{"n_layer": 12, "d_model": 96, "positions": "learned", "attn_scale": 0.125, "init_std_up": 0.051, "optimizer": "soap_variant", "grad_clip": 1.0, "decay_shape": "linear", "batch_tokens": 32768, "doc_mask": true, "steps": 3220}
Each number is 500 + 25 x the weight over the matrix's rms, rounded and kept within 0 to 999. Layers, rows and columns count from 0. Numbers have three digits each.

# up: layer 9 MLP up, 576x96, rms 0.223, rows 32-100, columns 0-95
# down: layer 9 MLP down (transposed), 576x96, rms 0.242, rows 32-100, columns 0-95
up32:498526491501486506499515557510475494531518494483481517506487534538505529508470552515472529503473466535474454497514482492529526542483483483537499511514468486539544483503535526501541541483531493522504540482506511501460507489552451495516480470495482493489520486517485514499497486497462482489
down32:490473475488512546469480493474461509447509522475475485571460505503513494488503506458520495504500509474451527492506464523497473488502518522455505512459495490515481488537477488528471516497519525505472485499483508489523463493491499502490500508501474488528490484490511540498462490508518525478
up33:532522481453514563511464557508504481474501497542496465453544495481511514461545524559558514520484479529511520478561537484478478459501448441501467456475499554569487497543433539474446531519457440478462475474525439422515545511516539443521461509483561515482489516497544493499553474476412469493
down33:481559541464466549490458494508439470469465565537456496437519484517442498466502553477509512518461486501463487559548524507500547524508482436454480465504507566516480482571439572472464506475477434414500524440445539461469509493530541499500494496519529507506531474424539479486526521453535488500
up34:561488493450500471493485488512495481507484501455509510491496531510492482527516495465440505511509481492525493438514507442513502506523481481486438516519512446522527502492487480491546550474505479498464504498504495511502550539487539521517557516525474476521480500479475484524476504506474515484
down34:496499483485502535526466486498515523536506515462465462494480489518498461500498496512542457494492520451495507522532469518474527513507520505458515532495495505510476496525459504489481490500475468496513462524475505470467492495474489489464502473455477505463495503487483501497532463474517494538
up35:495508471485467499494474514510508498517512458488503493539477525502512452540505473486488512476567485473467510498510495497498484499562495488491510444453493503443489500490496528457535475475515502501466471466494493488459496522506488476508507486494492511474512533507483533544532463474450516506
down35:510463501515516448522515501507485511481489494536450509507557502507484503532525539482485503462503491513537544493502517505495472541507514488570539539506522521467509481509477487519499503510458518505500529528511507502449455492502529477484493507486486439431486472481541489463463493532477508488
up36:478535527497507511489515517509492527507540534516499544492508456506458517511484494492475543497526522454509536522524477476512491505523458489507519497549489508504512474474502544551519477464497534473521487476512504545481504494523511532502498492474498551497472469505473525500463471507453527516
down36:486505518485521472486514477460484504492524508465529484476518502487441523506486465496455522483502498488539463500447504501503530484428535498487509498490507485493512497538463489492532497561486448544504483470525523502506478522493505497476486472514531498490517488508521474472508497490524526497
up37:477495495482516549438464499496510461506529535498521461467512501497499504517489489531493550471506524476488501493528477496498477550488474463518481485506473531521515483534513487483492528465475480486495486472514469489458461525446517519494484523479491469502540471499509500526482439504475462508
down37:501480469452490472508490499517552558522492483515494504489503546479532524490485458483474509487507472510500490527508471493477506505546526480480491526506543467490475502495479514488486519513487522536462486507508492543471472511489527514523528490467465464502495515554498445516514541488498475521
up38:498502565494526449532539487492539531458516497447484465468496470484463488500535500503468525563428480502509518524549495511519530467466510499509520511504520502512465504482539510529489519504486497494481526475510467519528485526539501511487518441506518502498498516514494496508546518539485504518
down38:496527505486521458520512549470502518500499502462524485452545505491492527491483480520521511506492500539513544563434460515513552525474466504504471508525505464432458532502510507524502483464471524517504457511538471491524432495431499478521488441496492490497467521495518447516474519555488534563
up39:494511474493463510492496491505484467531499518485510482477447472512528461484521518455523513498477527541494517522516492516500487480548490481440515478520549532466494491519506467473506455508513521513502519511489484526497455443478494491542508502505528501458504509481473447525495548481493489488
down39:528493488496528502466494491501512524472541481529529498491504478495508502554482494555523494496487493480531545486493536532503519511497503533540442544503468455498497506518511486474493494508478530505506447520490483475530486527524474509514501493490506499498444462507512539520509499526500446513
up40:423461466505464483459434487512501481539547502487458453554514566527523527513505545490525495514558509577484476509464535483485471501499493481530456516495530487531497510496551539473506507483518530517500495506536478450542465503502480458523549497498517499506460473520536498481513492506474500547
down40:506498487469494512468461487439521484501491495508505511486487492503492536509467503448535475487475517471472471519361542517468525495503502467464483448533539478551454500499504449448512470477482483506493473476512503527485477476501496506461508478506513520510506479512489452485511484479501489482
up41:486545495521540515516507493479482489529477505512508461526483477529518473483483491504518450475479550494521521524522497540526531523507465494493497515510517530496500471530485500481521481469476488504496513526530467489505538451461517486471495508511518461476530512489472500519492536513490541502
down41:509489516475497479489501524498497512535556506461493496502503438484505512511515496510502499557494477467464522521481492492517507525528520489476542491511469518510480486487550469527507450480497518510506506502493512508493428492506502489492484504492482535532500494532456515495496538554505427499
up42:486486503451464465540523517497500538502514512498471506440481508526511469503529492515498539468504526491510466465506519507475488556492523491493466500553501508501505527477492529471577501484501470484535466485537544497484479501481519516473539473510455471525527470504502499524516472446488504516
down42:499530518483514536451512533484499513512532506548468532545499500496533533502491508516500486553506497450550541495552501499485481500507516484526504484484494470531492489475503511483503466460551500453549509481476465526489504502426456495566493488498473494462481527507514492476510482531474543515
up43:477537484493508494474513508508569512503561493474502504514470498526492496493504469461496521473540483467475523519511515483519526489518482510472509482523469441500478494493534534482519521485523471492542477508502572444467479504518522472484501456502518510504447484492497474481476503507493490540
down43:479501501471502526468515530480550496481547537459488491513498532478504535483523504483509500482487500495505520590494498543516510489518529482519482472509456503482494536491500505544506504552479485522481511475479524465471527498490535494526493478472514513529455478492499478497492527534492479483
up44:545521534486482506493472530539502510529506481514496479496515501512489531474485503500497505493506495505454521477536484487510487478542487503478466483505510505512516453538477525500526498535526489479474496491561530514520479508526504513503485514538518502464522445489478504442513552506490503510
down44:519474484494499533517516494480502476517513463503491490463527518504485502467502491532483506443495495500460510518495493505516505480545474515452509498448494492465505513496501464509514488480502451497485493513520506508567503486511518502494522458497473522511526500486485517505503533498493491508
up45:485510527507474477446542486505488476542531499504514513518471526502515491512480499477484502480476501524457524509508521490518529549501513525506530515499504504502523505452497497511481505520479540509517497506502438471479472516528505495494529492501471525503515467535444467506553465504475461519
down45:465506501517496493482511477510506499466478574481517468543529475530489481502481461523503514496499518507484517513487508501492481448440522534473490472490527510477485502510502523462540479524483498492516511522480502542499446499525500472523533484518537488482474521484470487488484537505486544480
up46:474487487515498470489447511475487495497497466514479504481508487480519491479549451558531510523516481536513544481463500526548511444482450495509456520544504464489472492470507487502564533494500486485505503483529501505548503517486474520561505499477535540512538547494512489499490492548504466481
down46:530521506547524476525503459528532530501536482500510517502505511483512523488482474483498516475517504533490499476503520494523492489521482508543523517499507517500488478499510474513507486538522473534501499520507482523473487481492492505528513468548492507478558508536480480460479468471495536569
up47:501545471497439521514486532491483464452501533515547488492495460521578489498525525519494487492492478483515479521476496530515488494498494494525501503520505486505457505512512490491535475513487554521518450514472514491506497516468498482460510478502510526482479510475486521494481509528459485495
down47:529550499484489505508532496488513505490488525499505516503505517475488509478527510462465491497485514522489498528459516507491507500515555486476483516501513477473543465485519496492504533526484549533530503509473544520524482513428492485493493494468520500525519486491479501519474503476501494435
up48:552452532488494495486472554475516492507482498475496533508515547505519490550508515490499518491472528486515455519464478485513539505499477517511493465483457485470533469518510493507487509509499504488493486417480520477506432524513460485442486480542473528500506461492480461504499519473509502525
down48:500480452487478465547538488471484490505471452499486499497475471481530473524472520478499485552487480489490515498494539500508519479506468451530531494494505485481496489499488524485537498490497485507480498508532482492482532487502480481512520485488481470540524466477481506475445542486533549492
up49:528516492463474530495506544556455487532571493478474509505484489535512527517502522500510499494470493462469521485553461472485532515509505494470486482511544488510472510515477528487537502496514495480480543515545493458494486506526513509580475504540481500541457511525493508506484557506483473566
down49:544492498484484483532496506485510488510456475438497534492462493491504492467488527505506565502528500515472453514498556458475508513567520497442507535497513500512528499511523462501503485529504487514498511510480491494502459475498571516522536497512520485448503507496509479502516547507499492532
up50:493493484461483504487520536483533484591510514525498495531479484527516507476524548529516483548417518509511489463494512507518508487446512529518472471520522533528519514553516481504526451482487522531517488504524510506480516460496474526535510474541508518487501450534501504526485501479481484515
down50:495471542454501483499507489536500495530519474492480516458535518507499527518510477517517475514518569477494468511516522503531446521538479463506500536510496530486531477425486475518511488448548559532488494500474467490476544485529450545486466493453504479441528479529541487481495504480463504511
up51:501516486484487548503523495528517476525537474478497505458493505516518536477510519502488497535502531488510490525468519498524548518465511507516501526535517480527481504527471468508513481513490518516500500462454504483500427476518491534533500482542483518519462478518499529498491505498501504489
down51:537509496531509475502492494470467505549485513505493554518487524527508478515486514478523474484503526500542523466470498532460474500487515487486534509528481492538502502503475523481500501460479492486501490487513525512486512475479474489457496496511503511517454517528490482456475484503503529527
up52:468500554478537516515499485527503512510505467528485472506540489517528512518508479518529523479495466530494537508505530519495541486487520497504480516478489495504469500481477502498494496530475487528514536446479499466521482507481531507492458440538530461510507537489461510509506487504498493478
down52:501553527469540510470510483470494510475484515551483477508530467494482512511509535465480536511469509481446507546530492507483530440479480487509479505450488509486520490481487472471513475482478497535476475479467502520463493508463518511485494522477507508449506527531524538502529515440498534503
up53:504502461515482487511506521517520517497497486522491460470475517497550492501524528498550459515474513529530494469506521459525497476493514487514518501598472479512516484495475490483510501479513494468519496465543524515508459493562501523485528508478487486489489526521483494489462492517526444495
down53:472522454515526484481531498530497507482509478479510557501532510492490461506533469494499518542498473497508495460564498490520501475458520519516535537482465513477551504491502509460508450501483530502513500503473468508470528531494492471476552534482497501481476540479517497522484534507468512496
up54:474533515505528474511497491520502475529510510454450511521517550511484502508482513478527478500505481523521516497514510497522519490475474463513532500496517484496487493438459481478458487482507510466487499493529474507498473541445516523518508527443490510517518517536477503504505475459545507487
down54:482526447499500527526483523485491516512517510527498469473473537477519455457508498500520521502501467498507537507494517483484557465491536521473489479538524516496512498515512476525511494538474485526523521519504568528523497543460524483488512480475504462508489495490469518517473508523459478474
up55:502493494476526509532525512487523511499526546491478469515486426503554490478490489526471495503484457516531516458537444533509493496502504495492498493521515494503502496474499486505512468507518516549516473531503500554530457447511530511520479446514474498507543527543528484486489485493502442473
down55:531514488527525493525487502501531492485442477505543547523462503465525532505534538508475479505467465483491487490496540481531490472485478499523509491490494512482499519492489495535510502485515518506487487522555482524516517570517467538510496441479489503523503499575503503503518492542469522508
up56:517532490518476504495515460475530470492487546509485532506484448549521498493494530523510463478460513521521527497477503519467494475490508502572489497490525469506476454483476517524482479493479507539502550494448484482556449477492505469441486471538525475480513509539464505532481530527507465519
down56:527544501517520509523468487491518495481483476501529509492519539465496518506498521445521503507471566503509479497544461464511492480513485513463536448513459486575500504510478462472511493487508456474513457475522516519492521514482473532465520500485506496506522510512509484478501485516510503515
up57:523486508514472494502482494514494503486502509477466485507518470494488461484512459455492515491501507515490508502478532482501490501450554506506463520544480504475521474492475536509542519486444516484495489523524537506519456534471485478476544503469438486510528516486528489500526507540560475532
down57:489485444474459495506508505499482538481489495513488490482503520506489489472509530468501464471498522561511513546498531519501517516524502529478486503498533491493505452474481545485481523497520507482538490521556520484471479498516516496552509480505513450512498469500493474501488442486490504510
up58:503487523505529469459524500526496479534477546513492487484483498534492486505507510491444543484532480517495460513515490511501495471505504520510468507497481526466498460522476484439481495519522513524528485547441460486470521487514475509527503486501490539474486494489450513508509522450503484479
down58:497485510518503471502468499500467486482516476488495481467496510477516512500471520473526499525466491472514504466554474474489529515522450497460503508493511482538502483487526496528523512478505485500489495465531505503502510531496491462484505481492508501544502499514498485529482507535492492520
up59:504495462497489491477510530551492508492515517555497518476497527522477469484464510513502514469461467512477497473530513504519477499490487497502521507542486498511474497464501469461530497503499511507454497506483496494509524494487513502537507474503497503502504463568497532494544497516504502502
down59:472514490465496467524536502474491492491541513500469506482543488508514533495501505512519468478510496509498482483518495496518560500495525517481545503530489468483502491522480500498490472465540532461485512482493463528497506547528514471478483476509481492465491473482500505489503535496521503479
up60:510518517493520481474524464520506505512543500495501493475537477460436495497557496462486531527509516525499510471503545479518517469486495470514524467481493498483466485519494517546511488522503517533478515517493514443487488481491549513458480503517512534501540487514488448506555533434475526467
down60:469500524464468467505482499510470448490521489494538503513507481491480521523566510530468490530547517511513557511477466506520499505538516549531483497506499477538478452517499516486552491522500509520501504499486465467557476511537442469470519486499457478489494506519506520485480498488544517479
up61:535460480474504481482500512528492493504564508520508497521515513501510483537510531478459485516506503485526488459497535453510561494480530510453500537523487536474501453477534537461486517500506486504481503515483515480507474479494467484477483532498514474459503473451519492502484538475517508503
down61:480465479500484541531524504499474444486498522461512485475483488471485501490516505540504476507463480482509492463508494477501503491553442538502506515463501480488516494507498497499515477551510513497509502482472505506545467493516497459511518506476518481496506470533507537487529511506517461496
up62:455515517495496506494495522457463482527509463532518462500468433535529483521525470509521495521491489533535527555512540526489521504502501482500486531502474506504466498488470531494521489502482465499520521492493497492518538501483510476506432496483496518440512527479538473508499492446491517477
down62:517526487476528455531516488541496510473484492480473543509454558482461508494510510499447507530548499500484495534489492505512458510509494469540489515491536494526503467521450492521476516468520481494491508529547488470491476511501474528527475502524504482476510474542507496573490517480499512522
up63:475486466482488465520490514508491478509483476511505531543492492531451549466459517493508485497457523495495469506489550529510503475460500499530503481455466498455459515491520436503498525528472530508499504506482512488511491481534521469525510489438463516519503516533465483510517511511519522509
down63:488491526479513492491477509491504463511525524503498494527487482501490525522524536512473480503531469533524451458519480477556472481533520506535519480521519455504493498501495460508506505509499510495528466541513554512466505503533522497512487511466456510488470489504499449508478494492517502501
up64:543514529493539500537474498551511530523484507496465482529494459499453475462489528483487479524540512514485526512490496486464515499435511506494481497467509561482492480515500560527478458489545440512501518535513477538494513474467542490516488480451528486468506520492480511510539516500550471471
down64:552549507532520498469500476486514502529490481495552536547506515534492540474459487503477514496491529478540516487474524547520526448492482508508459509492473470500529500484533518483504508522530485516490493476462496492498552504463467495482461500523513488506525526506531492476526494510549500503
up65:527485476509472482475515535472542533477483493496511467476489474491464548501463470442494481507488533500485467518506521466535501525500493467516501478499457504512522488519517490459519501520491554518530542522492522493475511478505464511495543494513475496552502480499487507561503482509499512530
down65:495509536494552507523473511477470512514518521504505464481467510481520515478504505472486504493464458510440534557499530489478489475497534511501507477507447507478503513494519454501507458519507472507496516505456515520500472458514497556474497470493484503478501527512499494537503515458535483485
up66:548504485502509544476459491510504560451505484504492520498469520520540514544505532501558524514484514539470523503478514481506467514472486436469491490500485532534474502508429495483499495495506541508483484476530507508486528484526507523484465493445538515511510514437470514504507496492483489480
down66:489499497481502495546524509488499511519517523491471487539483548479468488491482500504477535488530443464476522464485532494488537501514549506501539510535534509541490498514555501464515499471505474474489511501493537542471517530480487501495512516539478478474513466486518465495502535483544495505
up67:515464510471522527518494539457531512496452476531478539545479452470575502484501513476484483564515478544546458551513495485495493433456481466493495468490473511485502459481505533492471479521507546488495482483478520526514508513487473495507471516556496495510495526501466470467491521498521487467
down67:572506486500504538494505541448496534447500433496465504435504503457466480465526495474530489490492481506576531503481462476513494510495549556437545458514477515542504473508554540504538493525492489515516449522474485485499521494501517505510497485527499503498496490530456523496476480456512469541
up68:500512557503468505522494519508488477449478475513507446510495490484475508484468520510496464457533489496499494512489482491520501508485500484476459519506519503504492492496511470523476531546532521548490463478507497506516497450515479508488481485486487496499495472522539517489552525515518488445
down68:521515501496494520509524514501471491487500488576490479484509516489502483501484488488490510471503500526495546482496515495506458503506518524489457496503532511507506504476470461487509509479472513572485511571533487488532516448525497500508491493497470471557493482465510533492499497539462477478
up69:524493496492503524536500516489521526545503522481477482538523542522491486487504495485530457428440510505551484506488521489495511546505502497456501495490500495511508489472477490488498468506471516532497533453506490493512527526456533505500495517505498535504550507539500486508531516514446500503
down69:513502474493506496491519512487542483476503505469518479517499535477504523488481505527488485508543502479526524510597518534530493493475494501547511499536499501474479517470548494556476504497492515486534518519502526496476553509487516478469518503504498515519477494500499497532509505503523550540
up70:532492553516472474525505505475496483493507551482477502495475500532465475477451480543551484517512511479478478520547489525427459527495509495479434488489477516470484477532495521480506507485482469468532481496504503497503516458478482496497505497506523517466505465498522510537514555472465529510
down70:473529571506501493487516472517540496503532525486502529507503466534479501497497497479516495493488532539460474510485504547499492500547512527576527493533482508484467535553464481494450508506517490489493497519482525522502562465520473528521501507518457486522493505434485496492529505452534487527
up71:495477513479474555449493452493483491489540538511474457481517555505517503533482539486503477479513520568504508483464548502482497496496491476541432479494480505499486478546471527491472549426528460443546457474533498473530493468512475507530514491523527505504462506525500485515508498503436545499
down71:496518468498512538529536469469550517485510458469471467513484483514452483509505551490471504533532481469508530514485497483485528520525486473443474461503506486492545530443534491492536512533481558495441510436459493508464536541494499544521490503507484509449478512475502483519539502498492553514
up72:527541506515544484488523537494496465511504559471492473479468512483515503486481517487503476477496472503509526448502525477509500502496503493509494540456521461476537452434484525491494527504551490482481515512497486495506509500464487526499510495487469507505497474488478519513465472494515482474
down72:494498495518426479500506519498513485512494501481521506517513479514530504483435506482491495507497518474444527524443505501514501509545497492475519494500504494491490489516519479457494528536496471533463526476516507496473527516477477458526469490496518510466460501489483500501512511509491484491
up73:499460519492502513461471490487516497488493496487517509454507497472527511498530515461486496496540495474523506522516543544465508508518509514523538495508492512472492517526471478467491506487523505493522515528479459510539503465514513452500503538470485486501456468503495489513478509487510460552
down73:522526513478483547472513476499519488484472508510484494488480483486508512486469506511495506513490466508539489483529462515481496503487496502526508492516480494503522546480514471472477493499518483501512509459506465516518510481521528526502465493505471459520522532502491515476475453460477517516
up74:495512546514488492533486514493495466473515526511479486471472546487518497471530468456509471526486513535500504531561510538498513518504506517550473534497450514484534444525495573512522491503491507508444496562516529469499522518492522485507535515536502456505519493500506504542484477455457490508
down74:483433550510493457508550496494496525489494493494494477479478504490454558509574484459540523533522550511504520485514539486510463504503489444514513513497506492539531490498469568500490523475513499505489487526497402467534491494531481493416497553536532511473552494493523488514479509519490478502
up75:484459459517468496462468511510510524481506502525502513493531526542483503485483448504527530518498445538528475511478526506522491520479479501492512494468478514466475485485521457489500551459490474420556511504513488533554483476507500495534550525482519484539500479527473468523464481520447498483
down75:492467523484505474490476491514479464521501446498557496522509496521526517496464492473483477479490520495502505528465493482497454521535503486517542493508463509523543541520501523496511487448521503484510470529499528514449509451476514536460438487481467500490514477501459484498533508528451492511
up76:566494456524516485486492484488498504488471506482480538519487513519508493446520508454492534556471467451501528454478511494544520529472487525476513433490539501503494455494493509499498469452528508499490515484460510522475486512491531514444539549517506457561467515533457515555520540533496495513
down76:508499537509520473522517501496525532425462513539451513483502432532503484550498473529479475499513508498494477492566522422520496528443484476532500484470510539512486499483494522535503501499478480510535522527492511520450480541495518490455515496481545460491547523461486537507521468505491490516
up77:513521495477498475520505500477520504485491555540491459533488484516533478472520474503514485508489508487527515468491491507504499450489502494505490503489509508481486483482443496533500517532489489496523527498552510546510513475511522493485475454521522482511495512560495507505449445464468500502
down77:490502459475532530498516482521571472568498481531465520504489511543511515470510507504509481493537453474474516509474486495475469544560455555449518475484477520532513517489525495479477519508497557501491467551446511499512493528544480476530544524486509446479497492506494520474530488539504499507
up78:493529502505448467483463474540515554461517480481495507498490561516514508457510502460522479505488535467547495513490495533459527485498503511509530559505489476490449491476532549506516468491529483521478534488500516476452476463493509534447484508499547529496460478554507482446486467498495493488
down78:514516503474486477529463495524536534489538497424483484495488524509477513459498502456513495511548483504539496488535503512510499494546515557510490520464498497512477554493498547496491453485444501503510544510481512473479456447512515512494464524561510463535507503523459486492480520479494522512
up79:474510460471488488533500481447528492511508498479459484519535523519524509486488553487524491502462514477525545491521543512484469537518539439504492551479504544497450532512448543476528459477506544506480516463474498484488464444478520496479479487505539490522483501491445505517515483512461490489
down79:486543504533517487487488488473474514472515496475445473473507501534439517514488559455493511555533512502530514512501500495543539564475447518496527442518511488522515506476514504481530495514547523507502539529539495483505491537499497517475499490474525480503506565493492468500553533538518526544
up80:482503499529515513493488483502543472522497533487525501505458548506506461502463493478540520517488475491492503465490499524480474489478481428525516482498478534488507449484510485494479529476474504521487525500522492537517522525513513472528530531475506538476523493551491469492500564496466525526
down80:533513502492498482493500462485527511515519506510521476497505509527497498472534480478560497470490534545493498530502499464497478474497459507490513502494493513497530492485475485477478554497506476515522516480486525466504470508466510520502500463457508494576516494523539486484527462468466497495
up81:500517504511513496471486502521506500489466439495483480551509493496501504501509507508551515495480563524485508493495479489465520507495464434477472504463518503549486513505518458505536472486493501494497472527497497480549543524519502529464535498506545465525512496465500485498468483503497500489
down81:513504471451539529451485453506503521505516485519498495514512498500522504483497499498457459524504495485519486514500531532530513503497545494536510483516522473497525508526484529477477460513526512514479467517536499531515511478497510495519515525458514516527500503545497550457529524471468502506
up82:535531507496519493527472551531466448538544534481461485496511489529488501558470501467524508478550497488507487505498488519533515495461534568494502524498496465520518531482487537492543500501459528529491491500505504503463485458535474496511477486516486527464462481538529497502488490459485544509
down82:479503509542516547507473505454491529503555479492483489548488488502500480506503491475489477565495555468513529511468497504498551516479481561486488507515439513520508496547494500485502490545496501499501520497522488526508521509514492506534511499519504502529504484506483424442522464520539506510
up83:517501475465464566481549493485518479497505470492528472573441508481462521529512504497512471485511494537502488492537507531511481515519543494489518522449474513468502490493475524534461485512507452466470516458486487476539479525475495540435466496477486458490468522520541489501500486477480475505
down83:528448488523556477473481550494537489484530543472489525495514515498527525571445461535514479479501519539472479493485488471508561503517444558509482453494517483525476515508511492526530522474511484483457488499509495505503487495467504474497545522451526513548529473476457476522516481473476420489
up84:455483494491481471530503450526472421458506511475476485491507530500471509519554495516538567527497506492508505468534485535533484480477476510484523468529494511480495497499507529546486496498509511493481502490538481504521474504439485521493495476511523450499480517495505512517523465489503506547
down84:529525515507453445523493531534502500485499521454522488511526485486497506502508481490531508498496510552494481509526519477513474505559515524469548545556535506490463513510496519471523456509507514502515464481520490494473463487521493531503500488496494507489517483529468535462507493475486505517
up85:503516475484479487425528518515523489501477499509511489523489516527509461507508488529434457493518492519512543485510483504470521507469459522517503480488491535478489495488510517466461485490472485537516495521455497502488531527536483490492526519513535516503525492484516501502532513532484484483
down85:445474511527509519506508474494497515471477515492537483461464489467489463504480470504445493512509498511535511512525510484492442521480460510506486527478527478477479562529494499514482509491512481550473526512494511485495487506457485512516525484498521521440484545534507463473478506470526499512
up86:503497474487482491504499491519511514545515447499507497490503480475523504509518518478545503518455490493486505504507507501499507500474517478476545502466498510531484468484528499475475517493511506534509468504512489526482500499535500510485489495483505454496488491522493527475506553567493479545
down86:463500482512500482463495536536534512500449506526496481528472479504515496495493491552510469523496484454488493560533491524480509520448487492491522455467485549488526507502478527488512501485501469489510541529525503490496491500500498500473524477502494503508495496496518526539499476517480491519
up87:494553479498506485517467528493490534508469531541519536517497461515461486492544542493519521530505481503491544504514545480538518510504524478501493470503510505520492458534488463497509521542468522527513490472462514505525479525489526516497466456510477448507522511517459518499501487485483496510
down87:473539549524509478487510513528512519474506498484523496520517535495474526506487483465495520546487502523516483485525499495528512527491493509509495469499495481608505506470507477481496486502494493463495521508514439522527518465533469519555493504502467456507531499523491537466480489555469495529
up88:503493452506518519477504496537533540491524491474525511498489478521472534551501500514535539506480521452449468512483535519493514497487500476485542540498460558515454477485448537486523506468437501507479524504537487507527494484503541505441488471515556532470497501490484502533486502515513495498
down88:533481496475477485509487500509540487466478497514432477463482469453521493472508468537520479533529529475526537484520493481481484495506485518517515459463515477562513494478517473459515501516487486523458461524515498497472517458486486454491516503505523497469522480494525500451499427473509465456
up89:556519560492450486474439461492490488513517505527467519524540525512455464519523522493504520524503489533487480476458530511494542509510506536485476473480478515530483434522512507532552491454552523527490499482424496468482482497549553479502503514491520490482512554497475505545488509470438504518
down89:463520495504449468503531522522486454476546489477529457510522506509531501467505493510514516490505503470524547482527486499563543514546546499513520516460530476486502484505500469525477486526504505527522469526530513498423480476539453464523477522537522521539442482529486487505449547502496504519
up90:533519524472469496487517478539507488505521522509508507545485459463492546457465458494503470494472526512513510517525495510453467498506491446468483462458535529479495519451496574454529460517494513515516511491504525492505485519502516505486473461503486502482530469505494496462514498518509484506
down90:464490484510520494491521513516485515487481514464516435471513427515454475492488497473505544547486512489525484513531536472496541490442509526484510512502492489462525537471484498546491466503491465522518527513503502506520468529496486460526499508544518484565505557485466495493513496478498531483
up91:531457454526484525473497488513540538479556546481540500515542488541489477420488505493491511487491514490461517525485492488484527470457500459525538482486562539479478510531517517491475458506490520536524479504543513518469455467529475468484458459522517536476499490488479471513514528541453508498
down91:470550505483454463476464484501489491505493565470526532476461563554495500475513525451505506544521487542547515506565513485462475538493518519494495537483507526476512472468525483516448474470508496464485486501457490503484531507448477492540585499530534522500510500487496531480444530457512502525
up92:505507499510463494478491516481574488491472541508532464545491468459511531515506464517490522502486548516493531505510474504511474504505490466496506476482497536505508504504487479510549507479496493568449507511499500475526508492498475454513441475504493517495461556531517521517485504495491518528
down92:479475505476537536473505472526489585545535463503497476506492488524437486514518523484506498528484502433516513482464553514494473501469525493504480491536515468505481508465535508490525462500489507550530541546548492499499482464430470527496531512558500502506497531522512522474489508552461518476
up93:467466484496518518477463486496500486513484508512484532503499492464494485499486523468451509472531500488500511508513531475532526497472460488502470528495514526512541520480497500492535534527518476516523509502490529481508516476511490502474507531503507501524502496455508490497465483525497441487
down93:472532507518539508481509463516492529526475450458511539470479482478482514495506492516492488472547505482492516507514541474499508503478489501520476489508511467512507537490487481508566483510470496503490517546534526510502526494501435485530509519517525518489497494465522458522524517552509479486
up94:527501502484532514476483481498471453464545548503522490521444513539483525490539513442541488525533501506531495491497553500514495548515484437519505483470451529483511498476483480536511491511487530440507517510525458510468516481507505485517519493490542490561527508498520485468499529480506501487
down94:454498485543518493516497498470481484481459488535486489480468519486548494500499514521507438558505511522497517475543569558481446477488484510466472542452465531492503471530527514535517497493487492505512531513497503547585495504475496524510471470462510538491543527499511474517490515483512524507
up95:515513510510436464483517509550480456496485474449491499460470508529505493488498495510528449480521515486512509533477460488488535450483511514544480501539474542513501531505466477529453497499473494520509445475535482536481560522521494478503473505510536512506510504523510511503505479506520504469
down95:492492522494512534530495587509476500458512508481527484519488496494533492509486517472518503509508488507495518505509460503499445513440507512485479501482510487500479509501506494555484498512514466488521513501526479503499493530509518526488516498451473509421495486530493503486476489505464486520
up96:509486550480463501484500507520529453506518536463493500483514461515500575494542493515488523535502501545516493436489493483515441514478458536536480513485515491488464510508479510506530507452528499535464523520481499526501457490486476533507459515480507537541540486483468509527494449490479497491
down96:504521506515503588509517472529482510513488490461513531485504487463466512522481529537508488489457489473478571501547456463500508492487473469493460536495485467516489526494521454489496501497512490510498477509494532511497482477516490551548536551490480483477492475500538517536506485494486504556
up97:515462527498525457521494520541477504516493505517486507502524503524504493454486467526520468498501467505534502544510482537542530481486448439507506492491429426491509508514535520496512462491520499505548493520476516486486481509542505453426523539485525497535507521490483491492489484526493459457
down97:466516461512474571514533459542518527453494530510502515475481523512474487498551487548531501478509467457488496465497501520479530515491503461455501477512513479501519469535527496456518477511522561451463549508506477501531476477516444558494509497466469507517519527548529483518508518538504473524
up98:529504518482481455513466523521494533539477499522462523525478512532515473466500458493532488538483502443489481512521484479477498490489517552482531491507487535525471542501547502527523469522501497504498507493500468489513499480566506507528529533565496481507482470536502472473456476483480502487
down98:512488485502491486519454498544459479550475554527495497491479527499481457521445492518485514481494507512517509523484538503523510481512542478541490516477514520389511493474480481502522495534492498499477473474512533491525482496521464503482529550466472505514493515533518488494532486528480525515
up99:486504505476449518497495481501523511463489462504521472472474530526463488428529518540531517496500483504532545473490561500491482493473471478506532510540473504529506519494415465495523482517480496514541502513478510492519481511514491515474514530542526529477553490528494521460527495517469500496
down99:495500518531494518534493515541528541454495449488489480527562446484514474480507456547479470481516497507514514490458483539433504478501538446514524446469549460473480466535540466498520521508529527563506474506504508502467501468529523489517483488517498469537505506501470497531530505510541531528
up100:476484502506486486488496522531500504485550529488530540511500471526518473503519481513506463545469470486490474466540488490543548470506481498529496536509489498494455511525488480458484429498519468504484452447519505556470560512522506457425510497501511542476510510503540525532459529493516513536
down100:513524512507480481534462472545486469540491508553494523523502498517528512472456445493491514510512483468479489502547534550477466462500482467440484509494534522510504476518470507524510547499504493510516491533501500504486474472565492550529512524463513472494493489503448477460484484452522508508